config.yaml
n_layer: 8
d_model: 192
n_head: 3
n_kv_head: 3
head_dim: 32
d_mlp: 448
vocab_size: 2048
activation: "swiglu"
norm: "rmsnorm"
norm_place: "pre"
norm_eps: 1e-05
positions: "rope"
rope_base: 10000.0
rope_fraction: 1.0
qk_norm: false
attn_scale: 0.177
bias: "none"
tie_embeddings: false
parallel_block: false
init: "orth"
init_std_qkv: 0.0229
init_std_o: 0.0
init_std_up: 0.0229
init_std_down: 0.0
optimizer: "muon_variant"
lr: 0.00494
weight_decay: 0.022
lr_head: 0.00535
grad_clip: 1.0
warmup_steps: 200
schedule: "wsd"
decay_fraction: 0.813
decay_shape: "cos"
final_lr_fraction: 0.0
batch_tokens: 8192
seq_len: 512
doc_mask: true
train_tokens: 95800000
steps: 11695
dataset: "wikipedia_en"
Each number is 128 + 24 x the weight over its row's rms, rounded and kept within 0 to 255. Layers, rows and columns count from 0. Numbers have three digits each. The size before them is the row's rms in percent of the matrix's.

# down: layer 2 MLP down (transposed), 448x192, rms 0.0435, rows 169-192, columns 0-191
# gate: layer 2 MLP gate, 448x192, rms 0.106, rows 170-193, columns 0-191
# up: layer 2 MLP up, 448x192, rms 0.107, rows 170-193, columns 0-191
down169 092:135136164072104125107105139092137139090162118082184061148136136126155139096135075155129108144095107112131147151141133129139146113112166116109111113131127157147131125126119132120170122143143151135154101149096166135121152118084131122123146129116143127097128165138139136128129134150160153150123140093110125152074123129125069103106115141150168099092138168124144120121086122122100113135121151108105176096094142123140178135143114132111119163155092117114157162165129136127123121169085106098164146112081096136104170108141163144134150108138109160169151080146123100104131133116148135148
gate170 101:118110128129129136117131121128131087131139149107097139126146105084159139072138185149095141126133185103150134149135114149137135124147125129127152116134166130122124136119103152063133099088114176113098119092143131134144098137121177116110108069131119149110127164088105096101116107175142118132119081104116128165112135148109137124115100106169121135139145097104107134124153139127148133149135107126159125116115114130129113135144123131094118114128125145136091145158104117134168163130140068125102134162063082125084122110163106146134155132147138161104149121170123161077149093107088078139
up170 098:161146110142084121097159117114151070135121133116140137120127133102122160103111131125179101107107166154100099154128124176134130147132129161145137102133126127148115122123156132089146139108146174146125140123120160130139160129151137083087114147127152139125136141120074107106149108147127135157112108104119105146112149138142174119110144101155117157146131075126107162133165130144165166154131078096142106101113102137162093126125165141141135129137096149093097141145132144127135130155159113076079122144066088130076168099172117129135187106158140153094138121151109130120107125087117129123
down170 101:158112099154140087139142093127106131152125103118115141116172156160142134150138083102122118111148083126127115155117139136137144117128110147152132120164131079110114169124155083147088160160104115111112112170110153125106121102151120157106158172131117114169127162163123123117168132128120126148149110140142142133106099118147137108152176110114128138144123152115117127146127162125099132118160117117138101099107183155122165120106098137108138111149174156152132117149081108155117077073157144104162103122176171130120133108144136115174167116109159169130141143096172124151113145130126194139
gate171 098:118099132132125101128088111129143122169089123115123123164098128135117135100131109120150159131130141115150104120140145098139116105167103094118145134142137149141087042134117159133140139073158113135113153103122191146086120106097164146158121114122169138138100129134128126125164139137123134171101154100124094126119116116137130108083148143123126112140133134159133106155189073117102139181121137121070151129169170107106119144154145134157120149113141134155120125109147124107090118188156117137109075147096175108142123130113105152121092122144124111092109143136138169152146152093107139124
up171 098:195144152137149107102136128129173077113122124132129102143136118112147075096115143132190121115130166140128091169149129141135145146143132150146127104111168152173139120102114180152103144168149107167129106113140139129133159159091105123104118112071133153115123141120175134098140081165133129135136148113111191144092154139139096114149124137129165148166123115140115118151121159115185086155154123121160120117096121136114089140145132141121134126099135116061127169135097112109127123107115155144158140114137124147114187147144108146104154136120156120145113112134093088126152117127126152146
down171 103:104146129161136114102207116151149113143138154104116103106117136098150135121108152156136077125080117145159112127055171109123141142133138146135108151139111133169136153091137133117107159120101105106119107089136159113140168122171132131099090104132157147153149107124136132147105148092173110124135121118167149126111136144118121100104083129124168130156148131117113092115120139144103141173069159098181139142074100131133132132172105129126167119129094149075139149118110163094121119151144145114129125128135099131131115172104116146101124175142122133157106106099140125141146135107108097100
gate172 093:126097134105152116106122092133134131135129093116130104122098141141113130143146159128131152133144140130095058097118096128104186083158134105111110139126122157132169129133129136138123100075170108147152170067112137144153107114140109135134167143182140154127169144125129118112131145167085151118138105142172115078090171166141089177110134141165121150113087139128118131103098108117125137079128170159130096138118102125145141138117162095133111135121145109154106167112104137129113131116131141169156123180113101092143159106146114097098076114115109137127119130147127125128105102156154140146
up172 092:131131141187151111113131148116143122114131109130129143081089107164174128101151149113090115107121117113126103090109112107122139129203132140156120096136126105117114093144132143128122093121149102117074114105102129143075159142129098112117135092150112157114130159131097152104096092140129166145162119118111146103113116126104124108165187170091119111134137125147144139122146140137156145096147134118172103147102108113129112107109130188143128141126117184159142142153078115093115142153137121138154165134126153111096157094137134107131139161156138117135211165109154118096135149123136144141
down172 094:113091120102098119110108121144138160115117140111129149138123078149108136095121115178111126172133123165116156130129111122180116166161173167150096150126098105144104085113165110096131134112100182160131145154107149079120131141150144107165112135143143076093129110096120164153129111108153110122092124148129150142143097144125153119122111109130134122151123113132141154181150170149149109140154093130130140141185107117123151125142053155151117148146095118095160135111144120112172133141154122136093131091125172126139127156135102138153130151124142081087114168121113120120145146115100102160
gate173 097:137154096112129093110126063124113145135141088141123109114113181114140105148126152114156145119185126158128131081117147153160112166129140122148156103105129120167149133125097179113114147141151083100174138168131171167116102145107084125130103103116137108141131137161112138125102129095167174157154130111115131141063154124126131128141131129143108129099094148122111080135099175125144137106114106151136137164141084170130093118111133130139155164142131150119157110156108112101143169119121094097140121089122121125151133096180133135109115109145149111157142131132086157126100100095122100149
up173 095:102112107127102140187109132189133125088135143119117120151179109148098138140177118128066153150124094106096136165133138094113118168160110141069112098102120162101194154143127157124091148112123155140081097133130105116106123119114127122112095128123133107171123143143163097131129120080147129112116108128119103122126176128095125142102115111089118158128133168116153104137150138132092082122154125117124115118116115121093139152123177147127160172112143130108112162124127089138130091120128142176144111118117167105113117174148133151147113127120129108170119139153110139103121102116099154091
down173 101:114137140135128140129099084102089122104116122101086180118156174137188128099131123144123163168158127095112122138110104134156130149144153136097124093149130115179147152142108159078109088146129118131109139129100130154102129117125106120149091146096110156107120149103076172104159143153093122144155125151108132159077141140101131125112133156163141126105142157142106140159152099143159165161132144114120132124083104077141137152179130098137109104138143174090124132116150107130154142136123143135109170133144127114086136127090148132087098107172132117099148136126178126159121137110099124142
gate174 102:100129124083119105128113154114156160146073164137135112163146117129116122157129117154121099116114096144112125115071138156109165075119136113102141159121116159121078099166152101123091129094087127101181113075102108116147178113088124132113135159111111097140103118154160128163128153123105117149145158145149100134145146105102126102147107124141130126123143146124063162157146166102122145166108101143129146114116099159124134093123105075118133121142171141075185148141155099162126144135097140130149126095117109147127133134118106139130125124133122133134114119084154153174155136103147123124
up174 099:175090097168107094116142150140088120106065091105138105151131121064124119156122174110095128064124118132108147132112154122137165136126107162122111094179129135128108134109117137130135115119145127092100124126125166146156141100151136148108120123132131091120169130118120127114172083132127109119136141156119139150151106113132147123103170148150124134126189144115120140132087118117086160126150113118085159099099119094099147149107122142150127141120126146166134093124163141128121157155182133106165116094134180110159171131147150155133136123123139156134109106076131160128122110087099094123
down174 099:112152158125136132122102160130079115127111118141128143072114126099117160126125072129135125124113130104066141099148158125154100090118130126117166120125146112142101145127126132119155138076117127144129153110167099144150094131104135128113155127146105125077130074114073165125122146126124137147122123168174132128097146124149137133114107123159133099157137129122148102090105104135153167097177112100103101109105145130157138074119111111124157093089132114155137122128135151149107131088128120096159138097163067176104164117058142105131137093138099125122168107151114088129126107127125120116
gate175 101:149135173142147150136121145163119129101121116125104115135137079144095111109090117175121141105142118106127138121105143127106141107124140153134137111111112126162120112115175163172103182075130125131129112180125149126145159120132164130128112122120137140151187188119162129185146175144103171141125157162109157082115101106121171126147130092127115126121168136144124119113159170119141136151074142176104145156109133123119162131128103114180097137141120155107159151099139137102164078134106128149157067148132136131157103111122145127122131105129116169143124125150125144118152100099143113130
up175 106:150137105136167148174141151126121129118130152096122128096115113131099096093080107130145114139151122112144129150126135120101143125118134153158144144067122116170121165131180173113176208089117146170093152145116131130148146122153130125137118152092146137157136160110100147160153137131124170095111168131099114120133069123111171120109143145140079120106105118106157111094117131124135129127123155153089122150157114172135120156108121116141068123124116145123106113124103127092104084138148136166118093151119119128173124109139108143140156168137105153159118129166095112165156103114118129128
down175 101:139094117110099158133144093134124163153148124125134113114091169111164110142138128122140094087082147134159113145115096125146124163116156116136154134163137121147127122143159125125136157139115119095109134169169122125116134166119119153124145126115098077109122122112113166114161086140128136125131140170157118115188147141127112160094137095126138151143094115172084111106142106110158145161122100123138135117133063113102134115129149149128120071149106119105136120126105118082124121117164107081064126129125079138132099142165119096111158107128155128120176160079152162105144169140114113171
gate176 099:130124117111055146107126134123140124111112125112089111153151107166105109117140122125140129122158177149120113085137110132111124135145085108083132145086121126123124060144150158163119154116128160117103119118080146190174125124116124153087196158113111132109177126072120131142121127130122125113130146124147167119139091121147118111128146157121128158127109067128128157139139131144116126153110117121127113148122114113102186159121124132138119107131123161060103142135152125110107117137150128152168166110118149162109166145127110149151138121109158072121113116084130121114100156138118095089
up176 098:160107106150123137172147135098122136127127148112120156122164112085163100098109151144125148166132160141150142118138127054142145123148127140129122104071117093128119090118101127133148155119140082048105113120116140145121107119151081128132146169086135105122148114090106139107141132132141139144138115124093101150091127119123100095094171163100115151123135142141105111090125100105154159095116070106119165148159138113162094097094161128154154110126123101135146099159135127132142132163156135119137092095099126130147140130138106109104183157135138118128159153143158157169105098131129102110
down176 098:113133110133109159080134160153136141121128139110135097140133121136117144127125140130100132145144159114080123134125139156157121129140144140124144110122133138150141118098144124120086084184123131095167094133138151122135153137129106100108092165101134128067112171145121140140117122080146153087142138129141114129137126098086096079113127125109154122114142165097118148178147148138159123108144128108120135167110138121110125136077097122113107144166101141151104125151124156151094142159170135114096155105143102132080102104067120116114103192140089141090075125183154092140098107090135139139
gate177 097:111116104139165121128109120148099121156145153140151148154111115145103150148117092173069143151143127094138131159082137114130067131133158149156123099094114123109112149166117121142102140105128137171112142161119081112190139129120174134127156170149177143139112103143126063089125112038104153154121175105121109130145139104116117123155141141129152137154100146124120110154141113119148117139130115118084105097098103116133129142106143127165160099131139172090123150114144146148111132124154165145153131108142093133133157090136137145097122121128112103161112144113100132119137079117106116128
up177 097:149168151143124095109151076122131135053124091117122137096123126123152097136139152118123138124149114123135114112130110100123117103141093122126139142145129192132149130116173143105154124109094183089124173085145093145098145096126104108146162090113105122167113166112098145160106129126075093116145112116146118135104134157129110129118154143118097130114140123120099078089101116142126094117132160159133151161110145154115171131132147096103141115115157134147125125133114137098169142133167149092122109127102164161120091108123148114122106145141136187133157160106102171139084116138112096165
down177 103:103158134143091103147108112146159131106124148104103138086144091097136109104133135109164077153139143140089121128148135170104134109087084135114100139141113155141150130094118098141171116120114134150134112129089139109124127092148126164129138136121077127146133140164108133132085129117111160153117126126154165111112091138131142136159125165094110136116127162154145125144117102108154143083159165126098126159135121147119087143131164119085162136180183140129130143100043103110140166120131103153158134127121146075148107113113140117096121102158079128131124152168112101107122125089130146101
gate178 100:141129120110157126175134081142120157151166163109175151088181131117160116104144098143079119115139088141152123154120165157171146135128130129144120153092130083139137139065122111156120142124121129140088144163134146105139137138127152121106145162092102109195146130128089142089136131123132105115113153155124161136181122148135172149134099141166170116083083124155126126120118130149101107125145139103145095130109081082129142127123104121126130146144111122107157144095120120188110137154142112123147144113125125129139089074127152134109139142137143079132123137169150120100157148104149116116
up178 110:116121124087133129147174105156119121128126151115108107159136089088126098187100090061115108135148105117149176118150139146148133142127084161097087110130118120126116112117126110126140126132100149133079061109145170137129138135127148141131107150159120136141156136138173138115126095121132136130122148107161102161172123114127115108191169117111130110115186153109125139147117141149118097096107115137122092121159112112131166120114134089167126143121140107078153131135136173167132089136140127137174099112145121143121103153129125125159107110140138157161124125165137084123114120153083074131
down178 110:104125127100144112128151146132102122123101142155192127114106109115139126122134131133155133122117156144089139129131125149119105074113152147175149166134170126110082131120157143161144134109136125141139156097176119123097109129129086130120113114177134131142139119116109116122120165157087133118111088105117125098096114147169072123142131091132146095173181169110120141093156154091147138143127138129146061157131105159136144130185126132098131130107140123104129116162156164064157116071130153084106083128117135136171155147123102132126117149102115132129109118078141109111137126103130137127
gate179 092:121151101105122150120114079110119136088128122138113149113138110092157147165081124144142115124118110140154132103112120086139126080171115119143145105152117161139142129128148152161105149123130110120118152155106132119157135131140149069133113113109185158090142144134108135142090103149139131130146097151109096121147143101131118133147065127095142115094144074119176122090082111156087123110109099130086119145140131111123118130123117138133127116144131095125118117122145171095093163077140089097101109139114115142119146102123175131135100152144157117128161191108070112130135084123107074110
up179 094:097137105078141157143127111096119112100106098147127167116170145103152138145136128089120157130138132160140151148101154113154117105133112125132125121169144146111137104120152143133137127121139138129141149133143110156154116107114133059130121141151140147087164124171143105133089093131106117143105115102145111101136114086108087145111083137073136148082165102120197109087099067134127144115140111163091132158139154142141105119148091138123151110141138142131100122109143166158100170115084099114152113135117107124157126141142108124079108120166171111124116170137107116106081127122146129079
down179 095:107112109128121160127099091114131131121098123119138118140134154121123109116119130110075149154124109104147118145125139121105127153106105148116146121148130068107097122139108124182123130111077120141112132150126105089136167120150140100156114102101150147077136056139126116093120078140145158132127131114136089150134146097123095138170099151066155176097166116088105156129098136095100113119127124124115111126099141104171091126138122139115150125110113125134065122098155155086146134096121092164131157120127113118158169170137133114081147101079092129134101134105127130125154107106148149103
gate180 103:118135133140138202152107162132169125103133145144123173125132141063129156119093117105159188104127130139112162110139113126128127133207125150125111149137136135153144139109115172142127131105135101138097142129121126092101131188160105109138102110139113083142149110103097135120157101141133099087144128162113137125097115158066157131128145123144151165086149123119144116109131124126150113104115124111107143071131102103115090124084127108125144149142118145159120087118092160096109114145149119102141113114142149133151078141177110106112135092116163178119145130135117123114167133113140144103
up180 096:129123107162147133128102130179133130121142128138171155142100168105112152152102124116173160101116113110133138116098124145142120129130182122103071152113118098109170134122114163128126153113134086124113145127114138146125120091157131104098126113122125126141157094143123108145195096171146082111137105155098144131148123147097155149150097169106133137116149131090128131118089113123203122119132131094145143100097116121112079130120125127100186174148152125153128136134127147115160069138155152130112127150120118122142126145176137138109107166096143162105131130178069155148153123120099131113
down180 097:128107111156186129142139147079140162124119156129073120137125135157139101127152158151152126121116103155140106123137126162119116153155145144137117153150107138139152102158111114069113150135136135144115141147121145141132111124060094137140186108134144130130118124127102117120137118117126099147140149102127105113198123154141084111093130102118107111159094125123116188126143176102053135132120144169131108129123165128104133135173137106093134098142168149090117113101127110107071137123171121102135177114122168160142101102147129144116128139140115122122103141113131105135095140174128100172
gate181 106:144151173136107115108155142125173108142096083135120143152132135120131075121153150181114164157117120133165140133141104115108094128149120103078123116133107146151117118148124153116181145122101120123120116079110160142120108152133140104114063113088130127106104172129174093098125103135103106144120136101162141109107117141143152146122129134108123163117175159126130118120175100110113114178118131158111170115138145154114107161156142140141106154147126076136100101129073111068114153171134102132103098137140129116122099165119121134124156106099128127117100135108120116192127143135087114119
up181 107:163171097101160125145101174121142113139096123124206110132114137102106165148122135134130081104098163122080127116173090156129092173066115125152116138127133114097106160126074091085115122077157115112106116128128122098142133126106128167121181118164114116144134163107130130150129127106142130092154104141119117175158146147107131167154093084163099118126163123118136127141122131138133138176125135122147117136140154135108122127133126123139128103118122187154130174144133163151109125070096144132131135116111129090118122124132165086149115156145156119122144114116114136122159117113151116122
down181 103:125167145060114138118107128130090147146127172137144157130157126156170108120108107137155122125158073109125178129170119146116146082140095145125123098117130110074161079104114150133127144133103138124115175115136140140131135124135113137123143160132152150115144144139110155104106130135121082169131118121131115139140101127112125128129151164078110101130137075118138131131115145071128096123165137143109133137120138118139133123098129140141142158118113134132119159195191076129134125154115131105101115098133107153136146149066073111153112095099109120112142152133125055140141155152099128142
gate182 101:101120118166120112121133084109119165149144162100127118112113146138129124167141146089126123143077125138100097119119146140150138124121147166138158127128164147134130093110082113163147147139141126136146102150110118128169188141097130113097173153102098123083107171165112117156086107101134124157184153167147134127115150105128131157113135121188156074174100095132126130157163140155114138123116183135127174143111142122090143117116131129127101120115104151129163115092095100148087152086142126138115122097128133142090150086146110133167126118146129088122138143133142161148141117125110170136
up182 099:130120115152144125123138086128119136120127147112146122166089159166155153134135218153129149126108086146121127159111124162133105149115123150107093117145148145109145112127154139125147120173154134123155107137168141174144125111073165127128165131141139128147108139128145092119082121092168132157164138121135162095121150092130135130144119161150160109165135107138148149160142155140154156101102151114135117161111069152081141150147135131132108128133094129160129121096137087167090121118121104127099121090160146156122118129114092171146158123103095089151120121089171165148099119136114156137
down182 104:159149154116153123135108083125117127111126112110117129082127111124123142139150126130145181111124079133112098143138147135145135110116105177123128130139143154105095123134146155139117116125100125146129160119154120149087133144137114123176122114136107142143107148116107152137119135165151154122136141168154093117135132088137119143139157124156140120137164183122180142072101112106136138153112130156135141137134108113080142141139096166090094102159101140137140116150232147110147077124144114137087099136113110091103124143098072097120111145169116116155133104170102168133117107092170148135
gate183 102:093126104116101145111128132097097122160169098132118110132127083121121103111111098115132105135124136135146151112163166104150150141113092126123122151106107097145160161107157092139119127091153202081159137167145175144126126125107146125116142139138146123138143128135130123137104159103103102098099097136122137087199095116124120109126143114136115135113121065150111123147132143086140149155082138136115121098147140147160119136129191102127157082141131120110132131118119117089151141100135133112128121161146143127111142130123108138133139129126155116127051083127154117069085103093180132107
up183 097:130140114113111134157128137090141082117120107128111142150113128113176114152128113117125138143155113162158146147176112127111107148159150104135153136118087117127125131143150155118101121113082116074123098168133130096102132150130114112098090147110129079161135130135099099144163091090151094116126109086144111130131110115118144122138152135091119172114129151132156118137151125095110091183135116113130121094130129119102107130110138134099101150183114064133100172109091116111139175150156193150113080100126104130108126147175112074143147120131129135163152069115116145127161142143139137124
down183 097:108133127121112116062121148107122139120134151096153139134120123130140105131102132125144131089148079113121173133148113110098169205121117154101113159128149154124134098140139152087110170110154162143106133095166094146134130125098143064116130085129109140136148144171135112120107117114118113073124144121135088103128114131125143125168138135142115155100134128144091134141088136150160110095152153099122166111094128090134109130146164136110145149168131121130090126116187096119131124152130069126083134162104179132152139113146108165131171170127116130143132120156138149116139158137144131084
gate184 096:115160111130129140172110099126140145147107131107150157163152093148085148132079140142154098130120091126128135128125129139153141139072134141158096119105142095108141124184121148124109128161140150120137172160145129142178092145113150109125140126155123113143152123103132130135151141133134139131101150142110093087137148130177111102141128155173122133161135147157151119146137130122100106124129100091097145135150110134122132154145109121089144085194111082081164107067124068114114144156142144117147138145130119207129145145109121118139145174126132104146125116142122120144185116153176123101
up184 101:128157118118124119136066107132107097145139142139095160144136084114088143148076125094106115172126111123131135133140154109135141153065172167124088132083142124141123118122149158155119126135136163107092167127105137125145060133151135171139147113124117083172157155132136147139133116152129107140156114138106108116133135130147112127139093144134153146169126105141175101156150140102093112129098128087105123135129123098140100128162139068126154118127123135108153131133124133166114169119156129119121136193159093161139144099140155138159122107155130122129125165115146150138181137171114082102
down184 102:115126117102134103161126151076120109118088125129127094171125072152123119148129118159155135172105109113097116127123142105169127148101131124126085145151117093144149129119118142119132152103127124086120104128118157126142167131126169129103131091148174122097168105148129127138140130098112140124087105120106118114032106110190148110139127127170114120127082153189162130166128144106113118146120093138139141151121141105138148122119138140120152112118128123139096146161111106161120145116161131189107057151118119096083125112127116149146100141149113110111120109133106143119124152071127143139
gate185 099:164119114124153146132115107112144120189132115161119105111135100142135111143191129097097148168080117139145118171150111149147128148121079166111123112151116115100158102134096109174083127123155096105150119176107160100144118138132101100165124102148147118136118133144144120105152138127152112088150137128134107145150100134083106130134131115153146089137111144121125128088143130115088072106128114136149138148147167081144126159182172132128164143114173108143132146139110150141142157173118091110171140131099104094100132124159105144078127139136094117161103147121128114101159119118086126127
up185 091:112120127112109113144126121178115098125123130112138127139133143113140087128073124131167119116157141114127116062076112112098103139105144101132146103121138122076123145167140102105121134153139150139121113119123140171104145122099125134051115132088096123130149102148170157111159119142112158227125088131099143126119139146130164144168131116122121145084154159115109130149111142128160146135130127143141117113110078146115135131083096105151115139086123145096097110138114075125102098107085151133157145114115135114127143104123126130145122137140141088075125100181123157120111101123107106134
down185 094:182097114170140108139126122142152103131093147085135127107145131143125163146150114131123128104119084096135103128114129139156137135106119118144175136149122094121160149126129127155124089160162135087123149134137161094168114116153103094167097123116092112105139151145145126122151163101146095135125141104105156154094078129171139081125156112082171155171105101132152145094150135132185100113132119097122146147091135091156133120189128139132142137136112141131119150109178159107161139099165162147107141128130094104094138157125117127139120112130128141179116146100122119129167145150077107134
gate186 098:113173111099149130126150149137140164154125147126132129109127137147158121176112097099123157100149157157122105139142142134101111119146150124121136076109115096167151105155187159086129098132115104121121090162131144153097126122090077100102164126117149107130106159138152148122109123085155119115151156105139130150102121132127137130157096131145139134144084126119123135151126111125138163133167148159087144127142107189024078123129135127147154116133114101126155085144085167135119109109157150125140124122114144085127131144131097175149115132121143122161088086147131123102137110139131136131
up186 094:091123136152155120103161158078162200117072161117141091124094149122153172137110131149145161123111147141167119120122121092115086111094118118122129139149152135142170124109135117124138099133090120125146180128139193156111154130110111129140159146138158134115115111126110148095119140123148097135109149100111138129164114164129125125132149172156094152087133144113100115125111098164166114143125112133143140095131135143134105152176133152094128098126134121114111124091081161111095179076078158106123110107128139089126118119131153118171110144123113083112145142149129134145135139160134173139
down186 098:139103145112093146140142147091127168169138157160140154111123101151145159188115108120118099112144117147154108106120133111117116132107150123114119135181151077090166118154135133103138152161078124115145170140149145133132086164133114101097111109126146145138130110169157151131137099114158122108166117147156092124107118128106140160156162119119159097179134163165138155122141067139168145122117136122106112118170145145081106180093145092118156111126086156122133127145107155132127145078123106110141134129087123109125172108100121169138152142140134113124127121140106086085155115142122154143
gate187 093:142127116141090098139108102114137099108154140088117113131108103120125129120132134118127113114161145128120137078112127133149123141148135111123147177135156086132131104131107128144151143130174120164115138112119188174148131135112102123125132132094145138121145124121138139143095123101089111159149091114147077093141141166133113111182160143144125191117144125179120174132138103133129111105186168104174179177108143126152151140079144144145143112146148146081142135119090149137140102171087112165164142120181136119116136145137145090120111132134146174154104141117100118105130116104118164096
up187 098:087093119103122099116107116122152079158143124133177156124123135143155112086122146155121083135151110094151151100139124098147179158123116120124143161129124139131123090147137121084126135109121162165131125134140108121136101117131151126095107135128148116088143187118151090116110164152130126133094104134150147104120107166117129108152115149171115091155112134119144125138145138098135151104098040146129108088127111147108128160126108146110127104158120144090124118125105130106102101140129123143106124122108101143100075087105129125122127145147147131144201087085153113170116163145085127174
down187 095:126179108122108154127140129135100144116119106108110170142121182171112132135103140126101144097128118128107102140144113149164105114113138117134123109116118143074128167086104134116104112137127120089105116130119130151095154092141135135172127158133073140164168117135108124138151134177177132117115112078128130132140135123126161143146131154151110119131103145138157123131138132140127106156131141147094124108181145123096120151134165123141133158074136131137122124154152137172123159120098175153114094125133168108159113104084147108156153132133214111125107141156126159172093148077166110091
gate188 097:149098118160137158125139142139168106125196109130127110147082120183124147133108074133119096182151129103077135158173145192124115160123185130119120102133145136127151194133130155143139154162134100115104132139147118131138107111130115161099121170096132136136126146144112139125132123103105139118126131120123105121120136163106100125146126150169138104087078156156130138119152167138203139123106157125132107167099127115158096124146105131143142144129134159113112145090118094126159112141132095119105123118145132151108123149179070127116136117103139120161176104120128127118142132105113149154
up188 097:119123099056125109133129118121105170123110135158150069123091102143161153133148141122135149113161129128116138103110149141124135121098112106092114118104116127137123084127145080132103146082110157173137112102148128108153138154145154144141133137174136076156110164130084126136131113113119143129125122202121146123161158128134137144120101134095129127140130120108138160096135103142059137123115114097125126122137158144096153130160101129152143131100127189114110133107126069169160121109148152150123123128143181091119121143167143137091131061119084130127112161117154126121145136111119121087
down188 098:141163135141119148121093168132141150146116167123122180094113133165130155127112092132183139139155122166086119130146119153150120138161126116120148125214089151135105184147135151133106132174142123087120136147095139126108111166116161153099130112074072143151109127164123148140131142140126086103143153067139116106134144137123125155114155117140130129130111128176140103124144110142174141133142137116123136127130097122128134085083142145138150149141118138116142118130139116132169151155154081111124140134093139102108153099065100141137126180151159125127115143148156143130154129114112076147
gate189 101:113096107130175117139095154122096099138162141161078160147109113125113128132084156135126096110152152150099144170130152165111147175157118156147097144127113093126124116174094085093153145101141154102129137098118105109113122106129152125124116122118092156160156142174141090123135140127142131140150052106136095172128167137112157144110136067134132109146104150103160166088137137112150130080124126119114142132094120122121112159129124113122159150148122096171117114121143141159131148114144134136127092158117129131127136110127133095128151095120143112161087187156104120133092116082132159128
up189 095:159116128124125133122175135110117140147126124117162092103112146120109118157162090150129170123075122107151141090099151114107098117115124114100138131095140155145129081140160106139131110109153093108122156129145107169126103158078086093129133110104165126095094151132125145117132150120104141145046157115112135122152115168140095147172152157133107121100159114119139152163124113115110156145160168117150154139117102107111159090134097154139091101104119102104137125147123088097143105135152119108108122087146082107069133154131121188156121124164090138144135119115150150105120104121153123128
down189 098:139112131125162142141138145130144100144116145122105142124153132109113152160140120161145132172139154162146112108136103122137107094122140098121131137097106133132148103105133159193117071110110153180110108156131136183155130126151148125112132103127093139111121125160133136188143151137122101096113073144131158130118137148149114093074184126132157139149144124103114122100110134127145105122157089070120114156143139071076140126110149131155098170136118162153108135161175089121104116140127146076137133137117097106107109198143123148157133121138120116146116090134125127113108128121145159085
gate190 085:102159129126138137132082101151121109121132147167085151140110134107116161100121111130127143106168142089169112125155116178107102120147076083117148148133150139081127119149141159118152171148098158117116132134153144133118120100095135127135110140123147171165116160104145145134097093172104141129114119141074101154109108089116141160140125142114078142117124154138128127095147149069130128140135152143119115131167080123110072141115164106143133105139121154136077160123127134129122126105125111151149176115114147123176126102164111131136154183068168125121125096136105156137116121158160138132
up190 087:112138121147178120114122116147135128130112149147109137139124116112093143147163150140094145117154104124139137105129116165123138134117123127113134136134123130151146132141176106142107092134103158154094082140095151101122107105113164164134101108148103203153142194151143144097137147128125131178140088088113111119130134135096081100119119124134118116168180152157097174151151127132109135125166145102155124155127134134153122121150162120135128169124109159121092156141117144134136142100114176191119132132158143134105116153151153087086169133112116130173136180127132144120131128120113105051
down190 086:147125149152119149109153115101124155108134120121126140146142099092121096114133142150150122150136096116105165157113101110138121095069157135107095108158118112132141157099097126071111125117095123108135124126127129149143215144144084113107114108155101088133143067138126131133123128107117118135170132153136111133192125141121129102131098118132185147136091125110081112145119101186137116079125127177123097094129151145142140099094113131133172142098093136132160122132122143121128142136156129098125102137167160148102141153130103067171148153152144127142125137130068119141135124128115151130
gate191 097:118125157143105121109128132112144084094103118113109130089107099152097133088148134077150104138158105109141097137158126096139098126105126105153127144108137117099096137167091140113102153142170135143119131144169172121132139093157134134072108155168121127114168174158128115145111140121137139125153098074129095097123142128107171136170138112119130128162131103144072184132117175144143118139117096114135118116163140152142155108120107127116155149114131168140153084123125128108117165132185160104127125130117056120087139127103114106149144119127108172125092124112123102140146103151107162110
up191 097:158107130132089147108129137114133077100124070083094129143117106123131120117140111104121120129122131117139134079120116152137145146132127110136137108193151114099135098147113166146108145128136136157142103166106142171137132138126110084120110125123111139094101141108109141121119087111133146107147083117100087124120120137162121126108155148099165119137073119135121204073155180129192101084112119155150145131169103136112104127136139099112117145127127152112132115126143120070162150109143119157146119095122138144141134133167110119120129150109110148100074094073114149148139165119152113100
down191 098:142123135136112118160161177154123169155146133139127115166146117153124127172113123135117136139111143174072109182117154133138111095137085150117119147086135161149144145159134098142157116127112111103113128140132103139136111133104094200149131123115136110139131107123120117088110108149131168200145161123081156154108118103135102119089115130113124136116153109150138049133143084138092114132148145087143134122143130142149117122128139139119114155107129153140136112092088116189109098146095120131115135171112120130116107117131128124109201114096171127169149142152136117135118126088128116105
gate192 099:154133148099134125151083103142131130130086131136086117152124104132101151106101121106126109140134114121104110121161157165183131118116123124081097130085128095119104160113140122122113120164089097145124104115151147119082123157091091117125103136125097159149140161101133175084145139154151117096135106113131105128155128102116157064139109101107137142097140154107098110086119123073120141121127123120117061098167133157141111133128102117153119192143123143125137132142107111115177087123134135127133081146122112123149123127164077090103159120088120131148159128139137152184097151126134141135
up192 112:118109105126100147102132157132146146100165113109139091086173108149104106109111104101152109154150174128076122135165113146130114103107111142161106169138118131093120138149150117109114158122101171187126098139127102117141154145075139081101135129145098132157131131107136118101131116125135121098120125103074129097143180115152114151136094133141135124149158151070089147109138155130132157131109165159148104177143177114155122164122144105137116123157120111124101110098093130129163094096117109144135165075098164113129119137147122100123118137074126101150143141092129138134097092138142127125
down192 107:148166164146126145120132095142119158175125119103083095162151131120154149126173135155129130126146133141108125072138126157169138123132118141089148115123129089150146136160109082142156095168124127125118128134175122161085139094148088071098127163063166157083161151170113165153125111183118150140162146167130136113135110098147169127142127155135109151082097149125154132119156126124118129114100151120088122131120132115118136140110110113134144142124146110104122108132122154113138166106168139097114146139092133147096145121165084134137126149155132088137170111137124127129139154118118168157
gate193 088:131130115133108142142140150146158139183133108115164092090102101156111136142178089141100160119107147128130132138221086143149081127148119112104145126126112138149159135106142135080103140124107133113131124068144135135162104152110166131161141122146164129122127160101129106101115146120119161134115116104096147109099134137083125140095145131105153129203131110103146100128128122091128123137167142119119147127164112155140115119133140105144123104151125121145110138126191097155160183114112168173144108116141124129135133116130093177119150136091097165159142116147142110095153138119143105127
up193 087:144123146131073163102109154149122119129133129089138114147119142099102098131175112128088150109077152150146152173119097092155132088087115099119111141150099093111161093106138100119103178122154150152092105102193129137151154169114150137134114120089155098134149085139140113104117168133144163136156137090095101146143111118120142117066127101121166169146154087136125138161132126133153150166137113113148104093164143130122104163133124102144100145164118103142136117152126139116147150115094157145152123107110101127089098147128094163148139126111138131122130097129112099127137135128175133139